Each number is 500 + 25 x the weight over the matrix's rms, rounded and kept within 0 to 999. Layers, rows and columns count from 0. Numbers have three digits each.

# layer 5 MLP up, 704x256, rms 0.0939, rows 563-577, columns 0-63
516507538542528505522497477495538488493564495474489478498517474526506513514485492512464529518488508507483478471479485460538459487503493509532515497469473467484467483511466462465502476508484539
480520552516515473503542530484492489478479523495513521476512496488512487475467537506485504474483485536472514521491510510555513528509507483499503506497486493499467490502499512471502527485519480
470466502503525491522508504479523541480488430495516492451494490521467489444546447463506489507486487499573480560549465477472498502550484528496518505461491495511522491435486478544459525476508503
475501504488503517491492482474501484495507454548472506518477507500499546523510498522508525529517503481483472536463492505490491522536484509532461494515488496492499492499472505477499520492512502
506490484477496509489496517513492492508468512541467518515537475529535504484484489502542448537489501477521501512475510514518494500538500495512497512480539520511534541473504500474514462492514510
501476539508510491518499522489475513463516462476491501494515502461469491475518500498492517480506530491478503446486453510493511492514491493444495485532486487479498488467487475443499526511487512
486514518486488517479474500499489518501480514485507537469501514530524471559511497547513526483495554514483558496503542515512521480459524494470531485514513462508469504518502499528461440510493503
506481485455499528478483512499474485503493500522491503464528514502486491509467517505464507477459497488481457507516510501502507492528460496536501474526469495490558493490495512515507487488462467
498515509533469448484481469539529482517526493528514524521481516525544464501498534518518531512452475546513499488481505502543526514543489524516450495473518485501522474485495469542560510494533519
487448496486486474486464508504491513481478522520424513491510467503468455486509463582497480496515546460535492470496507534455509546499462478483455550460491484492559525528489497499492509486473497
484489475456535484528492540447463535501483511522535496459505510477479519473512519536509527543485448505471470444498483514463553528489495512508547505454476505459489492540516461517535491531466563
434459525527493507480553524494512511511542486540561501488576486509498500508479491551497465534506492464483515533529473518465524507495501507480493503478547490487512506460474521508489519495528487
497485499496503505514526556525504521485511472480505507435493493488473478460495509539547474479545524508490484489463494549501521527448495489530490523509451493477529538518496515510468508502492473
534525444509530500513509482498459533497495532513503460481487507484526493512517482472497458498477535458475486520573508453524476475511463483538499486483526507519466509464471502488484534487520471
531498512486486475512522506512493526530518510541528478491480480489485471526476411509486467503521531471467539462474500446507483491476510483436509524506484510460473538524504562490478505488477512
# layer 5 MLP down (transposed), 704x256, rms 0.0919, rows 563-576, columns 0-63
496552525531535531474523494490531494466495494510461533483511480489498489515460480503498509474539489506497497461447490488522509480511492494487491541532493491487505537479455482457503482499462505
500545507539521455485461529508452511498471508497446493508470479522489490505532503522495453453466498549481510501469455496541531484503495516516444492490513498522555476511503516480494508493497518
520510535511525473476522477529492486509489506488540507453490487499464529472486525488506529508443496501496482470487490483418509461548505500493474471492458521512495548514489533495488506474478519
521548498481512533480477473495478490524483543509502502477476510492528539518501504516502501511491499499466508507517503536465514529519457481504465526505508498474514476424519519524489485505527500
507519454496499509487479484468507463492521507530478499533520467537491507470502555460488503543498511474513509468512488466458555460504496521445501498506528517518476515499508466462442474488486518
485526521502494419501544529486478521510485510485533503475527462462486528468472451496505497492543522503430525541518457516513496514489506569505478522495521566522489491515485521482539483516490489
497490478460523485496509535509474497471517467503470476516501476489499504473540514482494482473464496473439472491491466508509508515481515542477474521501478537472560501487498483521493554479477475
500477492502494460511467480504477514485488539499520508504473473495486519498493523453521461486487488483491471505510533501501520479477493464522510484524479513491516488456533500537500476520480495
467480459511499556529508487539540448504477523489497483518535474537510443487518517493497520488502497521502544490482533497560485560508455493462512507490452520513517504552532446489517469537481430
483519493527491539503468566508478535462508522489518503463480517474526497484435509524488467510492545492491493504486484455519511521520506451496517471478462536527491521472484517493476504456520515
443524486529522494544480513462540493507461502464513492447518530476450469489472507526487452439543501505497505509475472464505481569525497474515495487514520513475531511470528471471491516491536524
495526506550496508522510482503496488458511518531467552527482548518482523517509482488511457489493490518457526531500476470537466511508502511534532479512501458492476509495475510512546494521529501
534493472498478516433522511497495540501507475458483525504547493504475498516481504516524525520419487427496447477496524482462446495453490467536445526523465511480519492472470507521544513511520473
528517485551504506501487501500465541504491499525520483502487477517509482530478501506523498511467532501495524518486477490519494487515508509504480501492525489505453433494475464467490483548508505
# layer 5 MLP gate, 704x256, rms 0.095, rows 564-577, columns 0-63
491449483470487486500487486522468524520522457484503498535498504496492504475481475500551487500514480489548454502518489519495511511495501526489484495516518510492531570500535472534491487510497496
476467473507497544501443556499481505509520455477524509496502483513505496487484474487476493503480511522517533534503452502487497484505498510513504507485528542503543494472514498543492543455503506
491493484536481523533499485474475458530522494467466477494454448489502483497492482525570523510461477531542507524518492531475500463517507520537540538468531497455475453512509483504518454473508495
533461469503499497590476485498498479535456447498462526541540488444514558508484502476478529517556519533480528476451494500500555484517476543522532502512512524496540488481528442490478463526482542
495508476472509541461508507541517463502524513483498481521528484553541533518444499548473517505503494506499518486534529470546477478520525460491489476478465476485532487510488512523501473494519502
531485456464504472481513488511468445486527508518485493490483477502520510522492467494485565477486503487493506495478534496524511501500553491508519478502518547486493559543462495542489521521517510
508547483535509523520504516525515459486492494462530498471496499476510445533508481507530549539523504526490511495542475472493493519513525441503478533497474491514498496492486468496475548558503520
515476507478515502505468473513489483480514542512535537486466489578500501529497473524525499515485525508505536485476488504539548504498537511517488550513475498479464512510493494495521477526498499
489495482519466523509477523489497536501511475482495502488497476488488506494498476479552482535520542490441476478499487456544499449504501529520477483485507479488519536502491533493458514483488521
475508512515416493499477517470528489501503427483506485456541514484575466532497501467482458444505520500529523523480480530451473514536531508514496534466548515488543486508526480471477484516503452
507541495518504490538505498468464530512529496509502478515443481500536519464458476498500511493526499475501487486592507486500555505485530472471514506468499552489499465520425512566502487546498505
550503504548494576525492503501511521467499490423507468498530520507477470490498471490486502472503472521553525480508434494483531470513506473473520486496499511551501526488486523497490497489499502
487471533490485516508523492511542441528515521502487536523491494485481503538499517488548524492520432538514522477446478519460529535493525522446474494536482493507469480519522490532499490531521496
490483507481491499497497502505476511474533544512500461469493481516474511536501526491492503526459465549531510472460476477520453469522492477479482518509558494476451475521479549547511514514521497